From a checkpoint of a small transformer trained on Wikipedia: RMSNorm before each block.
Each number is 500 + 25 x the weight over its row's rms, rounded and kept within 0 to 999. Layers, rows and columns count from 0. Numbers have three digits each. The size before them is the row's rms in percent of the matrix's.

# gate: layer 7 MLP gate, 832x320, rms 0.173, rows 483-511, columns 160-319
# up: layer 7 MLP up, 832x320, rms 0.184, rows 483-510, columns 160-319
# down: layer 7 MLP down (transposed), 832x320, rms 0.173, rows 483-510, columns 160-319
gate483 103:478492491491531473476495528480533512482509531452506504480562491534498450460485434530493518485486512499489495510466506478465467476487534516534527516499504526524435512473474468483505507492478526474538470529552489469534510489499472515491518492470482505551502524484510529524503499522495526478507518512519587466461522511491465489477474556449522527456502530494515498546517484515527478519501506451498491487536532514486536464497515510490473514473464501512502498515492474470473462538532511
up483 100:492508504487516532470482461513526523415485495491464495539516544506482528507534469447541513485488471505521493499490510490515502498519485452534481468515462472542527507478510477490533531508506499507499499535486522440524529435516484442494520542492523495482495485465495522523464518463467483482506515484517529522424528461492488489528480538476509546503498496504525486532499498560439479472521480516492490483486486500505488499487479501458476505494463489531478502487489526502474481520534530
down483 100:470524526498513520470509464487554526495474531504491519520514540525490515519499487474480508536485504447490509493485487497466484484484503497548498467488467486487492465517512517503527476529473457556520480498525553510491492508540484503483462540485477503527510497512490528513453477477474468518515491519521506497512493463532487514492524458531485487518499534518545520500515506516477538517492468547512506495493494519508495504456484504503495534470528451487508502512501502487573470498474460
gate484 100:486507505513494480487482533480505496466459503493536477510503490428489516486477531523491502508532508515495498474480504459493496473504539475505470517509494516510516538502461493537477498500523516502517493475536507529512502512500489457519503542445441513477518539485479545539517529472522470529491524521499511488565491471509482504479521494471494459485497458528491494478489438492529493483561528529511533485485526519502484496497495510511510503528506493484474489473531497465502484522475512
up484 101:481513497494483526450504492491522514506480550509489487562465487492491518493505484480469484517473488527486517495510466475513503524483561454510556490524501517528489491502485533513491432516483493488497483519459534498477437503520553450514459477506513494555502520487504457496477506516494485483473509502487532494561526507539444520528535515525520527493495476494529514487516518502500501526526505557509450540535520491493513527499523543471459534459491479484460498500456492486528508504518473
down484 104:518479491473458491471522516496469502484477508528513450474511521519485475529495492519518474520481490510502534534514480488520490488481510503528513566524579473465488538523498473495536496508504481510492502499513531514543510516481523508519527510486485473506537490529494479498527487484513500463552481508500489477517486494503500496497507515481484496461516494497519504428502483497484537534512486476480477472478511495470518505527482532509502484473521484476485506537448505506477461513488496
gate485 094:479492499565496473504517549527523483476521497480467525485470534515528483471496521437513494486526469528505459512556469498482472503484496500534502493491487497482447506472450484511489480541493479497468537525471501468505500500459579500478540514529494512506476547501518511489497540463498517504479502521517526494517503421480505520519490503496489541532488512508492474474496481512506517497509492504514529507513480480468478504483533504538535501525543534507484487494500514550481470503509505
up485 098:498535464527497501517502447502506534536494480475507547505465546491484478516527539498509491446477497507468485447533489500466497555476526457525481518468530498519475477489489473457532503511506506518483515511546451496513507497536478504505498518485529488504521482475516506543537514458530485505455490516478459562495533469511490477509457512509471504449501485514554527467512495493471505524515488491483496484513452530531508529483491474461529484483517478543486491473479492508458484497525487
down485 090:512487513485464491499495507458545497444569516539512510519452504505509476517483512421525506507487511494523490506474469475477445497457537536472462501444494551515497513476480479470487514513532477480514481463506522484507489470496539503510505490480527489490527503525531507479540460476480523512500490499460433497454480503460483496471517525520519505490532541449497464516481472516481532497470494544517463474472519495494472501500510514507521523491508447491526482487453474494471516480482487
gate486 102:458497501489524497470546503531497475506487521487513513514492510525520503527489561472481551508475490518520522507480515475488478477483537500488505520525489486513560544489445485491488520482452514503507529486519498471499514531461495490504486508488501479542518499485493474470486460548490484509474509454537512548475462515513505513504502486507546485479478503483502519516488565533456501530504536508502492507540522464460504492525465493516481490529510513471498466492488514514528467474487525
up486 103:544495503513511499494448492523512483535486526474469495498453518493533510487507482527501523498502521476454496541509550507510489478536461521472519508522510496486524464501522509515526500469449446497500518473559470491540443485498456509528495499455491516494472527519464490519490497485477509491485455490478508516503482459473481487486474463510460482511500551480500502477491510542450539503477449460508482452511490497509471487512511485495494518485463541551491459525519570471506506479542475
down486 102:499515511523494474495465488501465486494509502462537531494506500500500539472530510488474473473503498498500503511495507480501496491489508492492534521508471495474521511508461503500486449502535504497493542489544509552489495493558480504536476472469477525504522537511455473507492505507500506482481475522472497473515519501494503541507499480527493522473501496490536540554475488486509521488520518497507475480506497533489508484543477478446501522479528531513467464466520501509487485500576486
gate487 088:492453520489501491501493512518474520502534495543547522507523464459513512525502476480490484486497519474498459550475474500482528531510495541513513474512502510450506505512524502549497501525499494456501495478489482479549460484502490486483458444495455464503490503489468447503545474492480503508545537481473448513500495522505500510512500534449500498473481490533528542494488481534523502507491508485503510525538507489525544478506507491532547543498481516511517482519539464485488505509482557
up487 109:533504508508472489488506529438504456516478479496480580496505489556535477477514517517557516492506479545501501506468500489499519514538465523506527519472510454504521488483521495507513516519490505504505472496524476480512561541517487456492505528510515497489550497486495487517518500493453493497503504500525485507447498492508519502512497503484506517489539530492513533552560500499494503489458511540466488504466491458465492483493487494513475468474486508494468489548500559481479493495477492
down487 093:493499486475523518468498507490497503485496517499504492507514504482482457528525515504469440486517488441510503483513488496470478495506509512487438525486535518557543559497493521462510486529483476551500492490496506513484499494529513511514459499496528526501501522497538502443503502480482502492531531540497495520472428479483562514491510480500489548474490520494542415451487513507560523470500506512505479501464449516493484530538502521501534490500466495490523553486509523527532436517535527
gate488 103:522494504535486536464505506511500492511483520527475506541493486504508491501508509489442463546524496508533521513509465468497476487479475551452526511491517470462453491516485509516557522514532489466511480552538520508499481475480519480494551509473531468521470482546482517465512496480515485496515505532548533483496533525510511507483462513498490501471471498481504498494477498516519517525509545537508464473523499544505477468516499500486500495493542526544508464474519473466506541514467510
up488 107:470510478493494518545516493480487465525537497485431478482510510459490505524483486511513487504482521513485500498528492468481498513470450504476516498504503537486482509496532478551491473497511471451471500527530447518505512499454495554459519490521532519489514516494496515506484493543486505504492495477506467512490454517480484511506475526495519474539486481518484523548501513535471477493450489481456532495452472528535506513523512529496487486501456489540508501515495493507490469473532544
down488 101:527531442500540475475553497489541527456525524466513464495475542510522496522543531477497473458513485513518520496503477498469556492468498520484566514494502512524515531459470460515500506479518499524474525480478512539547478518504514516494477468515522523494512523479481487494496511529522476566535524474494486577523464462546478502510509467496484522526460488505486484486513476498470478455478506475508487524519501469469507532494488524459501515525515491483493508500473470499517537442535503
gate489 098:503501504510512489516532480504475528495533538535503536479504500504475525462464485495538492463514509468492503493512515505470475529515509545487464473488488506546531556432545490530521482534492502499505483502513528471495482476526491513526478478482482486521435509528533475503512519515506540474515488470481493511524481465479515541481469503510522510515474524447521476492475539467506524513492491579453476507491535507453526501512477459496483516458483480530496481429527532500486473542497512
up489 101:518454468510482480513497497520487515530497461521523540487496477489507501513478530522458476504476507501466534507499459493519485496505510496502508515533514523473460499526588507497481488521507511472520495459520515484555509502535500474459443492469518558500470514546511468481522500492537478505514528503497509574519491500484509497494517492487489520475504501491510453512446526522455500532536515522479516485533516487456466501525485487450460498511527481476490481526529515489460503480489509
down489 093:490518458488480482523495488448488547513496514543506492493523502519505514527514508476496520519462495499459509479504495504507456548473474496456529473511462502520557505502452466509488468482517522521507509501493526507531546494533497506506558484487489511535512485523501504495516505514521528461524508505500510493507469481518482518500501480512497454500496508505536482477487479508554494510497550528500480531456510465519499455495521544523543471537500529560515524523501535529521484517523502
gate490 098:460468523524508462484524528455508522467446565510537508556524490501521512491513494471520477473518489530540475491514488524469512451498467546541535483486471509520536467500491499482521517508469510472504441494495517466449531508487462513508536548471507461484493486467489451516535518527511484501496487498506489506482489497487505505486485509471555488528504487509516537467533517481481487506505512525477454523512489450535521506529507501502501499519506474493492536517522510493495506487526534
up490 103:529520486523513497501516511478513538493502528500460505464478482496554492493515484526530520528508500487513512542512506523519470511475482475532543508545510470466486497462462487480538476495469470500476505486546481479544471489482477494476473519492510504531517486499522497524424491464521476487472453479510487541502439497538545523536478506496489486498514490492495444508522532478514531499507472478469488511534508521502506485460476488533513492462506507457498515451498529529474499514449490
down490 105:483477489483495455511458515485520491490519502455480470475532515504538537516482488544511481521431517504538530512491464536511483502510507487476497516477482522538518524519502503479530508475514476496526483512493505485467541511507473513518508547519563513501542505509488535515526482524508478516495517491441478449504488478507518501511552484570513456486500512474515492529506532510506495503504478539433451483517460535509519520514511525487487458497480494492498530476500464477505498484523455
gate491 092:517527520506521519572497498556520522470510475497526505482493479492485495485478513486501530530481485511496523539484538481516471545554460515441492514519501475512480513479479482518470506505504497484499458510528489534499475516468511544510494478530497491505497487489492490517493485513529498507494516508476528503470539528536484499449520517527539479478538495521504472459508431530537472454502518472499528402501525508492476484509518503498530509451484500516490508484513508472497525471539511
up491 089:482487471538481452532504471507498533498557509503482538489494486499474537487543522508516518504476524503505473509495488451540442526505466504527489490503490450496502510490470485463527505506488530528491443473492488504562474508485562544485505465508498460491477476507487520498529498507499479518507499458490523440504504484489554508468495478519519507487515481538503471476513492532505538480479512483506526499518482441495524548446462430512512468497451494489499476465523483493481555485517502
down491 091:462484493500455534487526478536528591519547501493494479500508538547480518489485495527501494485484491495524498506418526520504502523520501478526481481494525481530527517461471502478507512504499491527504461479488493546508551477513549496493522471537520456480463500512489522479525465480502465467531491551514526491479483499482555501473512478513537512459476515525483519543478516496484517489485492502510537470529479540537528512481560509493469469523477523501492485552521481477492525492517507
gate492 100:518492451528474529490522488494481532494490464469493480478495516480487491512454542552479483500460488516484494518506516473499512480502508469512522490468490517475516503489542504512544498491507469472486504524511465503437526494482474522501508494465487495513514475523515492486467483494525485489514494484518490538517568539496476532497522541478470523494536538550501506478520473497484467528487523515547477552469539515487493495473474459521511494498491525523487520555507507498532470484525457
up492 104:529479461512520536551490496465471508486485480544484513521487510480523433521500535484508528508496499458483504470466487497546461515508505492466473488484497464526492500486540529503472506474504503485500516467511498509531518504514521510490498478507526499440487518533494488518525542500486473498493527525510507481492469497519523515503471485536526472526537445532510521438473496491493527496521465525490500481486461522503496515506461490471459499498539498521484482499473538481499495486468531
down492 102:530467447480533515514467503507504471488530511537464503488494515516462517506475511490484511530467477501511474535500497484507508503489507514492515514523496519475462550494494506497463507507468503508486528477489485475492536458490489517490471514483552482487529487475500490469510515488503512532536525481511489533485508531524520515491472488506478486517484519512459523502514528498493537500465473507504523501485471478544463468534493516540493509553511496498496494490475499524543506491519528
gate493 102:540481507482437509463494525475507456482527489526495459568487505532494475518464464533490544489537508449503520437478454490511474491526490481531478504493484462537504527493488544510523493498520497455481472512497549506500520491524483493453515505484517491484481523488538439547495504515517528492531473464475515514483497475499512503464499502467482472524487540524495517479520487479511465510483485519500478487494490521491483479473505473435541492488536485470447488500514436462503506510488522
up493 094:514517481472479514518510523551478512493513523471538498522487530506534500528521494489572487479507529498520520522544497524471462510512465512534480469483448522491490510489466509504472516502433489543509482534502559512464549502545500493518510470492469515527472478534497497472504492504510506473507496500502502503504526500502515529510460474508482480541534481532494509495492520508509502541496474499477504483462492501536502552504507500409471520492482503524533509500482453450492552510486510
down493 095:512490481491522540543537508501468487495476515516507484545480477470494494500511501438525479488527541438497508519466469511477514537539467519473560486502486476490454468489532543533492485485534525521489482521504496509452469496474518488534472489501526501476495466513502489563482477501500503483505459472481497500530470446478464485483516574481451505486497529521484508503499505514484513483510530480507502507498493517526519534482483466479524513530533522495497547497497489507485487518515484
gate494 104:524474491482531524517532522512527498468510489495479519503467492531496479513551514532517496480528523493449510546492508498479503495503521509545482546468493452471508523545494479528495507497492519471523473481474557483533478523498538486497492518520512534473503523514504506508494549538510486528497477495471525516484527521503530477462496488451526489548510506492508475489476488433482493501499497533527497510521505451506479487505524498577476513481530471492564533496476516498511480535497460
up494 100:504517520500506528501501480504458526551547483459496516505479491470464497536504581532498447459509477502484551536588504504523477551517532495481506503490530491479455513509526522467464452531505482486536521530495487477510465486561512515547488513500523499497496540516476515495509498512477476488522517524451501489523523509497526510494521540478462531494505477465479495468547517509472497488497454492507494453483534497498525495523527492471505538518470545487560464511504502497474499550485499
down494 096:515490482474512494541492527473524522464514497507476451479460471523514526483468462491519556514520538502512474510497521476497529570450468527508498492545481482514487435475554479517527528525479498476507467453512548482509514501483497532529495498508562526478493482535486456513526559538477510491521484492496497520450481473486481469518486492463501524487510489482509470513508461515450487508528486490516478481470493509516521503547523528483497460510506504491485476526513504500513486476502477
gate495 097:509517517513493490519536525536543526500499500500495518499518499496519494518530443534475504469472464493490509470434482436542447479452507519472531538529504530490501513540519489508504500480506490473513499514483485500482489514501488550497550475507512479499512506496505523493498474506515509505541490526488557489507484497472507504515455500513534500468513474490553484453523489476496542509514496492457510544484466498479468499451521464463512499523518502524506488497483452494464458491498546
up495 105:527487512466478536487470496511489506489505502453502472480517490527478459470491489503508511560510473513528508477480445461492496468490480498485522511411542504486481533499496503469532505547465545488493523493531468482489518525530470516487520479480503449536509463525483445502525481524497486497506501476521464515468530454479485466511462507516513493495539469511511470534517539484573491481493490478448500485480528482517477523452475479510528476509486529478517457523482464463499483543490499
down495 102:507476498511487502477510518520526499506485490543471521479495487491557547519513488502456479502522453483509533500512538509479474479480446504490487487500499475495553464500504536493505499499444497459498515550465477545500481545512481507495521508501494486537508500544480483461538496554482529480538496533522542482511473555512476513550548508499453543537530471476517528472511490480519491511517484465479458504509500500453527458478507477533521458518528462493522465490458509474489463466451515
gate496 098:490465553524520471480559511479486518518492498488503528533468487470536499508531516500537493491522498508475501471526495510502512467526489438472491542498472554480528480528477495514503498485500514497516493522517479528540478524549516511482478520495485531543516517488506482500478510512467472538489494523524526485538517464453489510530465463466581503498497565512471488558519510505514501489515521520528455516499541514516494511501490534439515484492500524541510480514498489482489494478471503
up496 092:490520481474531487530489521502509496484504538524524505511512468471473488465502518530474531508495568529513499510434524480505550499513515485489555495496494504478503499498497430541463455496514525469503509523499511523516539509531497469520508491521510484458512504483492529527451481487501455492505482491463507554490518525495481501542471492487493522525499519509539497510464463491473488455498488500489459490476534531509480473477488493435518515502437537545540484496535484457452536474501489
down496 102:503508555500481497497504504496535494494459459446488531491526507524559483474473478507484525542515546480486525497533493485525519459523498517529511463515509474514486414502526528485515513554468472479476475507513503503503504474482516511509542502522473519497484500451498491529487472516485451511474497485502478543485487510487483495502505482413523511486481507467521488438494501501502489487534482483522513508488510490530530526496521513481465493462520482518507550507468562501503478475483456
gate497 100:522521527461500484444498494482526479472506501497496552495502509486493496509503501505511521496541467513482477464520537508479491526516488522511500480510482474525509490477471520524483499517472512481503516496488509570534507490513495499529536516433468521497488507426513487506464489503466452510506523472550494545503512445500489563485478505470524491528482487461487498485527506468530473423486523500535485486507522539490514529489538505465520473519513508485483491524505518518467477511511525
up497 100:573459473517473506535512528473529544506504527465517508525527527524441480539544500530479514497493502463479490469523437466498509518487519502479488466479501496523488462464504469509499508492500518525460481496472483509519515449494513506509488506494522489448548498552491462491484510517513522480544552543511510478549525500492496509487468506524504467465546543489474521484478450483495493475478486525517443532493515501459526485470521507496476494473501494467508452503531516478480467510497492
down497 098:508494468519495448501460515480482524500517492473460471485506507483492481491498511542479504523511491539490490477519532525536495505512468496474503475475453503455518478549484521518469480488528540502536515550474486482519479494512489507510519474471475537485450514460498509492515466506504505488517493469509487497503499509544496488498505510514506494497476502462499489477498488468470505486560477482548529491520493447537508491466509497508537532481476455501500452529490489521461528525471517
gate498 104:490464505514509499490532538505487500468461504530544493539506482507503526512538514521499482510504529466510492507514492507515511536509521488490536499503499515555492534517482489481557514536497461478479519490467490510469527516475498503478519479521498503522483512485485513570513479457490506508513500472475457520468463531485447505511480521482515514447472517439486457460500508503499544538504481501499528487544477469490511447498520487539491447502489494505588467469477504499492526525489475
up498 104:479503484489520506478505513493501499492472480529478476531470511533509558524513547537497519532483512494510456552546495533495496512475486497523523506512508475464451458526468461494519516508472501500477503497516544480495450498503518489558498505472490506485485466479500490524465478493467476506490488490456503518468492549488507490559489502489560460537496484462471496461508503519487530488490488466518493460482462473499510524529478495508511462528504444481514522539458490490541513508534489
down498 099:503460489508523508497531502520544530505505514500532501515495474451491499478490507496500532494488498520527534499530525497513515527501489441473507483486511524511492500493510490594576502516524490509509526497482476500510492465444491467498527559505496544500486544451487496500522515506501507492507447499513498526517516493496484524507459504496501515503562485449512486461516512522516493484493533477478508541547526467501536474485528529498511500531522528471526487497499515528471474490499495
gate499 099:502512501449518529509453498498465484504495529484495487450508466502500495538494508519498477493495444480454456500485478549500501529486485441475506540475501516470477468467502500475475538517486497480482494489510485511485508469559537469520538525485488509511526515539522498520493497512529528506495513545528505481504460479504499473531535510484495472545482513459512507502533527497479471481499504485487500523485523533502512506556486500525500532455559508480519495519453445446509494486470527
up499 098:554502507518486494526509481465535508509497503524500431480522523505509497517474481481500530503474530492500548508535444545467445504495547505496501479478499486554511481535515522495465490467526517520486532512531497518482455493571501461508495492482539517480443508523490536451487505491500425492474496495518463491481501493481525499484523517464508468519498500494529476504470474541504469463519479488525470513519519513534483518512457475456515526530469511497488527510486552511476505488502506
down499 094:475502508482490501465452480494497476501519507466468537456455494477479510531500493482503522534519482520492502483499474512443512502482515466534494526490498519526496482434472473483472517499498484485493453513523502519476482496482499507490488488523506503490478469533533457551478484494516507504515543589501533532497474498478534474465463511477481527471494522493534488484503510483476485443507524486514506526463483474512509459527476494476559483495524524515468494506483516471534511487509516
gate500 102:502534466518536502513497482520489469487503488520523487519485481468510480519515499513471467523514519479471504487475522532507509505452508480570542490509475483491512510516493504488523473549448468511440456481510535506519528481516486504494526513495522464483538469498490444529491515499486528490527530499471491456553519520514465549469481496443464519506499472518513482452481491499477541511539530511454512512447498495548511500513505464509494531470499508495518539507490547526497528484482506
up500 108:467495449451547502460534531463535549526525491508520491520518514507480483492484508483476489491480516525513466513495461536508494544525546526486487504504457530511543499463502506491492476505509510460463474494526484500561500514505489449484480514479529494526519494494470499543478478571552524484535510512494498477463512455497521505491509482517490520511535529559521512467517498504544561539468518544482503514502490485472513480478487496495490501483490524521497519521499538458485481477457553
down500 100:533488500503457548490504508487514493458479537507472510494528503510485531495538497485425481522525472481510503516488491469475499485492512487473460493502508472559524453445496514528546470492472492487479462520512499518511520539513500562506489484517493461512508479476464524439524489509504487452487523539509537522497521505536498529494515479466483484493500487514526494431490516496505509494538539487468507551481441493491488540501485524490490498481519482476512545465519494512520478497465435
gate501 102:555492505474460508524491473521510473506501496491527480477505517508487536468517525453526473500495469536518516528518467520516488506472503463484528485505479518499519443494446501518516568493493493472522509508545449551533512523532510533554519514562524554483473499524507491512519494500497503491514502516458518477453500492477540519495503480499474506495490534504532507509508475501474517513513479521551497511505477535524509432498489506508479489507536523526427500485503551540527476508448504
up501 100:493450481430515499488486506520501469489508515470502533527487498475525480465498535555533505505511525510491502484494497456489524506454467491498511530524519527469534497514504497476507489478446501501518496539537530510479519504527473499467513525522500520502511481483505475506502498495503509451492505496501478463485522467482466468535492486509487517505488516491529507495518503520529490518500490496518468529546528563538545519479506501486468505552517540490486481530515458464498478496501496
down501 104:516513493467496525535465436515492519516441491510523477533496483524529532533512508445509483490508487474546479493472513530496493453485516516495489486538475528490496501508480516508505511474505461503522513540484499473484497522523512483536479536465497466484483513470532533517539508515467508499519515513491497573512500489528463508470478478501531465463499521499499522493467485464490455491559502506515520517532530484538507520475464506509501501466482551439469525487487498470476484525496451
gate502 102:480492486476501552505475524507499527499495493496524468474499509514518499497489493554524501501497488500515501500517532559488504529522467520511492460552523477499472490487463520495527485489488541473536478519520442449486488517474518482523494456472499492492511510497529497525523518524468515542512468523499514477561473491502515511489481512483490522532491534521516503513519474503519490516532508501540482541514467491491490491497521478533470511499505496531491508484459516476488495469502486
up502 101:502511479516491459505492517519465526520494521503481519500542451508515489497514497495469505535490503496546508461473488511476463499477488517507476490510497519468475517490526451496494447521504468502521516499493520487467455477506420530503471508468515524503523487514492458507512464498440491492438478505494503466480543540507477507490520495483507478491508470495488455514481503505522502506516483525491457549477514501502472510472532495476547478513487543527510490471542468512501478545439478
down502 104:496513524477527499514474507457499515555490457451495487521484498470497489518483482522502506473466536474565514497481504476506565527457454517507511521535521481445505523482471510453507525511507521498475489483472479518500504486500486533488455508473526496515543505494489499582458501534498537497501499495509503496481525519551527489532527453488505527505481496456480496528481467462510469520521526506524518549546520507489523504537501542484486511495475517497508468502460475516466514491504478
gate503 106:492508514439488521513499501491515477520506504511518500498531489532489488446468498500457478506516472506515515480467515499502494435485530484537495502451460507480478525463509520502501511497540498500527491521445486510538482520515500498476470487491518539478512470514475533524540477580525503517488491518528532512492502520501536473528513533482499516528501483472491509478462527508540499493498513517512531432450477480509497494545462520520517520501473525474544537466502451534504512473507492
up503 101:498493469469476513480453471505535521513544443517524457538500488489517510526473519516499524485462467484538505467486495523509531515504483473505487483439496489443489519461548512534545546506535510523477494494502522470504530529536545478502520469503517495467487507494491432553513480508520510498485440499540494489493500455527493484497489553503518479510492497498515468486489525455480511472508500506498486466485496483507537482521513468536491505521505502494504524505505459486458512542497497
down503 106:499495509522465487492530488507558508460482530503506469477497514560493516495471549540503494485486522484471503500513503465449546521478467523489519488512464515531519531513487480506536452512540574516526529472431537502484490487486476508492471535455507532519467473501515534504518480487487523510532527511556493531525508475493515487531520508510513470557526518511493476537484518473517473530498482509441511511490445544505533508537517511472477529507484472482469542488493472516493472559478475
gate504 103:540487495497435482535481500483527470478495469521447525497542496537502541518538481488532489467515529502499507503528473499521520543460482530505527546526475523517577517512454507508514513529501520528438491463511505537493500505539509493527488498516465544483521476469509498461538512430468467506484502490450497482485490514504461467489467528527476519530484492484543493506501512502523468447542467466522495509497513540485519513489510473470509477508507530494471541523478481508510467499508538
up504 100:514502501494538486524524521523491477518533465540490519478510526539479478508527427489485497533470458495480494468479481500455473529452488484529511503449486519505458504493525500509498487525486521505497488458522485509538501467500517504496529546526477474530477466473494518440513518517542528510474524496531469465549479505510501515491479504542502494504498524485503524550502490502466446504493538467480455491471503542524516521492539550532507507539456467483488491503486530511498522485475520
down504 104:526474485497501512488511474536507504506511503519505474442493517523482485438509479458511533491492480550493485498500493484502523474495479533504489499517429509511495438459536495531514487488511529479519484525490468502547497460500491488486462474479524534515511487471524556527493475499481511508504461533507483515525526485562497525480501515490496504516491505480476515508477482482507465515514492514488473513484509457541476489566499513516507462481492555525527523529446513532468515520495474
gate505 096:528496478502500482533515454500525548467510494457505525562485522494573482499532470538501517525501496510493482495484467467512515486486491478455506469516473522501489459525541518516498481481532546519461499458499547544505446498484508527514483528446527517452498521482467530536489495486509518514477495499533473485515477507505525526500478503482492507533502502500479510478521493496511507531452492544482476459476504511489499458502460467460524527502527512483517510528514526508478509470472546
up505 094:527518533481557528506468486495496493525529502555502522499491516498477476502497500502515550492502489465538458520511531482501503487496461507539466477526520523487548502475489498489529456506511487526543478485469490465530481504505470536515492470534484498522505494494512547564479516518475509482478503505486470502473486487509516455540518521518465499486499501515478514496447526472493498532485469523540525503535529556500484522537502516513529481467531497555538515492526481477528527534499461
down505 092:531524493496518495490516509526501493486493453474461517511517497522539513531516487531486503444466508569543498497490467530481526492527526494467523447517494505498493453532516506541467463501469489501460477508511512509471456490475477490521494559457495513503471482510490489522512500500475486489514497500498527519501519487475545495496461543507498485501526510524482499470485516514493504488506456486470538486507505501513549539513515506511494483488513455476499524530453499504529512553516489
gate506 105:512535495497487536535511507472450457483548501474536463526508497505485472481487523451479503496480468490467510488521490552528494525500485504504516529470516528475567495489516478504519523512442531489504496468486531518470443522524510524527499507549443502473495507484507520538449507542497509498464532506503466500502567492499526476467532502506528507516472480496520468472501507444485524493551498517488496519524530510493515496511525500474516511447541479528542552542489531543515535506500510
up506 113:508487476545489507533497474465506538498497536484545540515529505480516539502507475536465510469513467542523464462493524554544498489484480495500537501444498500502494497479493490521517549505522521481497507468494473447509515459553490439514512511458585435482512515515557486550499493528501512480529485470494474455491481514531528481480507481457520495497463478476524508476469493518470497477522511499497490494516494520477502507486500509510493546500493487526520458492504453490476474488497537
down506 112:521528547517479480479486475502543463471512551533469492500530439503515532455479487444503532488492479493493538490502509504467467488496517492511533550506515523523514502499510491498500513515484496466540507492496497487513523486514510511507481475505489469447465498504508480479521502467493490529465469521492498535527503481514484496493469545484468497495493511490521470522496498501464504473478538482521539537463507510501472497491518497527515471459505519554520485513516506479438529509548515
gate507 097:512530500492510452504475520527483483532469514524530523508500530486491498487532445495491535508531505536464506509494511530467552482510463494507533507497488486514533517487506464475553496505519528490554538511471496522514493524490508534482503509497511508513508524537507480478510491510532436517532485489492503477482526512491489488471504468532521493510498511540496468559492524470458471482531547540509491483527514529488552467528468514524455474500494520452549539463505485471473489519501496
up507 094:480525513492530495519507532459480500462471509493427463479507479487506513425482521550503486498491510513473510524527493539539484493523502500499482490475527523475510495491504495497518487554495494526478474519479499524471511499504489507494504514457492512508493486546533494454531463513484485523471499552533501487497534474512504527447538510504479517487518471536462467467475472485486484472498498488485504477501512524493468505513519505534526510501527553507468497519522479488482512549468528
down507 096:458490494460500488508491505462502506505474487480491477458488528475468494513528483542472455488486480538511473462502516508500532487526530523489547471523476518546483465484493505520478538487521515496461500496480519488470474525464527518479456453495484524469493467479457484504517516493483491464478513514471503499503501454515485530486470504498459455481454502537511511504530522470530455467412477501519489528486523516504512543480533512536446520504511536515500484498507510484503470513505494
gate508 092:503512503529501521527545450466463487486481495490500512544479519457511519488469537538473526465511525479487487494485505483510476520481448462474497513539497509511506510478498531528521537510497520498473484514493471505527546540522527485515533534460536470522473500498506421513491490513484513467506536494503478440510475508506493551522529527504528509504533527501488478540491485456492550523505477504516505512493495487464524521514449489502514506529513495494484481511495509531461473511521469
up508 097:498513528485518524545495515533500512517490455504496515514527489509498466468513537465531500549521521506529511533484502504457487512512514443490459490506492508481442523472540560495446495493500502497521520482438473507491480531493443539473507510478483503499453494524480466511545549509488507493486493552493466523498478476476514478480457505518507476477454527524488526501476517497492517516467499484520515478478505514486501531465502513493539539501457504483516514507479486545552494497488554
down508 096:493523517517474488477491473475504508512492450514514570497513521514553468437482468494466516495507536479531500517475522485505483494528456492499445531549468517496520534487501535510467520543512544486502485479534539529491504502526515502439523502493503471514533510494480509509529446510491490497449504552489441516501503510540505531507529510514480452538457502468502507544539501508520514521473509505504490490532509521493469485514484536484537529507484505488516496527458490463502555512528501
gate509 106:492551482524497502456481481480532469509492535482502500479582478505540501469500464512506486497541473454513494507456499509522497501503477507501529498540542480507537456438494495478488541484502509471518487504477481515545510525491512434485508516493511500513482531499529539465462502504504488496569529498500523483519494481481507483514483469529524478527505487532488480513528471516531501495502439480555491530519521487495488481467509513483476523483476515508508474516511496527539501500545516
up509 107:460471497480505505504426515532491509492505468504514477477507496482521511504511509510496499537504524480487547515518502504440530533481512515489509490501466497502482479523501434500490493506513508503480492496523491484524461506488498500485517485481496520470487511505504486508477476476525489501487522561491495542483520542502491503520485510534470506485445508460484483514504485475469474497481554536455484508449481531497514473488524475468500489518490509498510487484539425448494449505529517
down509 107:519508551464465503502479546513513519513510513506543511506498512424502504494496458488501473485516499506484471507494488445489490517510475544484545467432470467522493505498500488515489481507499507539487479497542523462484472534493488492522492524469488502516529506470503467535502500528498526472540503542487549524496541492499559506482491496480508524503509533506434475431552503516491511541521517507499514487514499504497520507502488537499533532512490551489511526479510450477511492526530473
gate510 104:464565491486484505482517474443531463503519520477471517528510484471526470513465478534455455478495492492504513483529524521531511495452500509513540487484519510495502517498536515504501502474530505439496492495487506522529490528498517493520485517486497519497501531520492498490524526481504529491498542501503526513477477531473511490482550541498515472497478487507513484517495549498452472491472502489461461548490488477517493517509472501563475449468488507492472508523508458494520538523452499
up510 103:425496446510494484520550482517528503501523479487509502495530484488534474526501473512486484509501491495525513523472495527509539504473521489519509518487465517470514457496513525486563537501545525528526525499530481523506511507443492491498540479527514509495491503450487525477482509486521485505541499518513521511515501504507506479508486476508447484492495525493514500503536474532462502528529460495501496485460506471496501531487477544535481457480488506457538511496504465509464499517510528
down510 096:491519513488492513511533513554476454515529472495504493522502462427523459495496500495486471480508506492534453450494452520500464490483527469475502508532502505504430503537472455508468493530503497488465508479505477501489520460510467470492526513505503504478501539497524517499496439458541508541521489521524505492517460516473466498450515526535503464543453504503473494513511528522475509530492483494479527431454516517490508489451476510541487563495553511510507447477520489508504534528551530
gate511 095:486534473484486510526475507500489508497485471439480533490526503536510451458486556501471497502498515539505521523475442522520476476510500506530493471505468452493515529499498470495537471536517486499551485493493494490511463563549465506514499460463488494486523493527491504465514513517505501503472517486514502505495523534517489510477492473506524511476496536495472473552483497508535478488518501452563525486517466501421541474519526486470485485430498528491485590523464508549489490476506507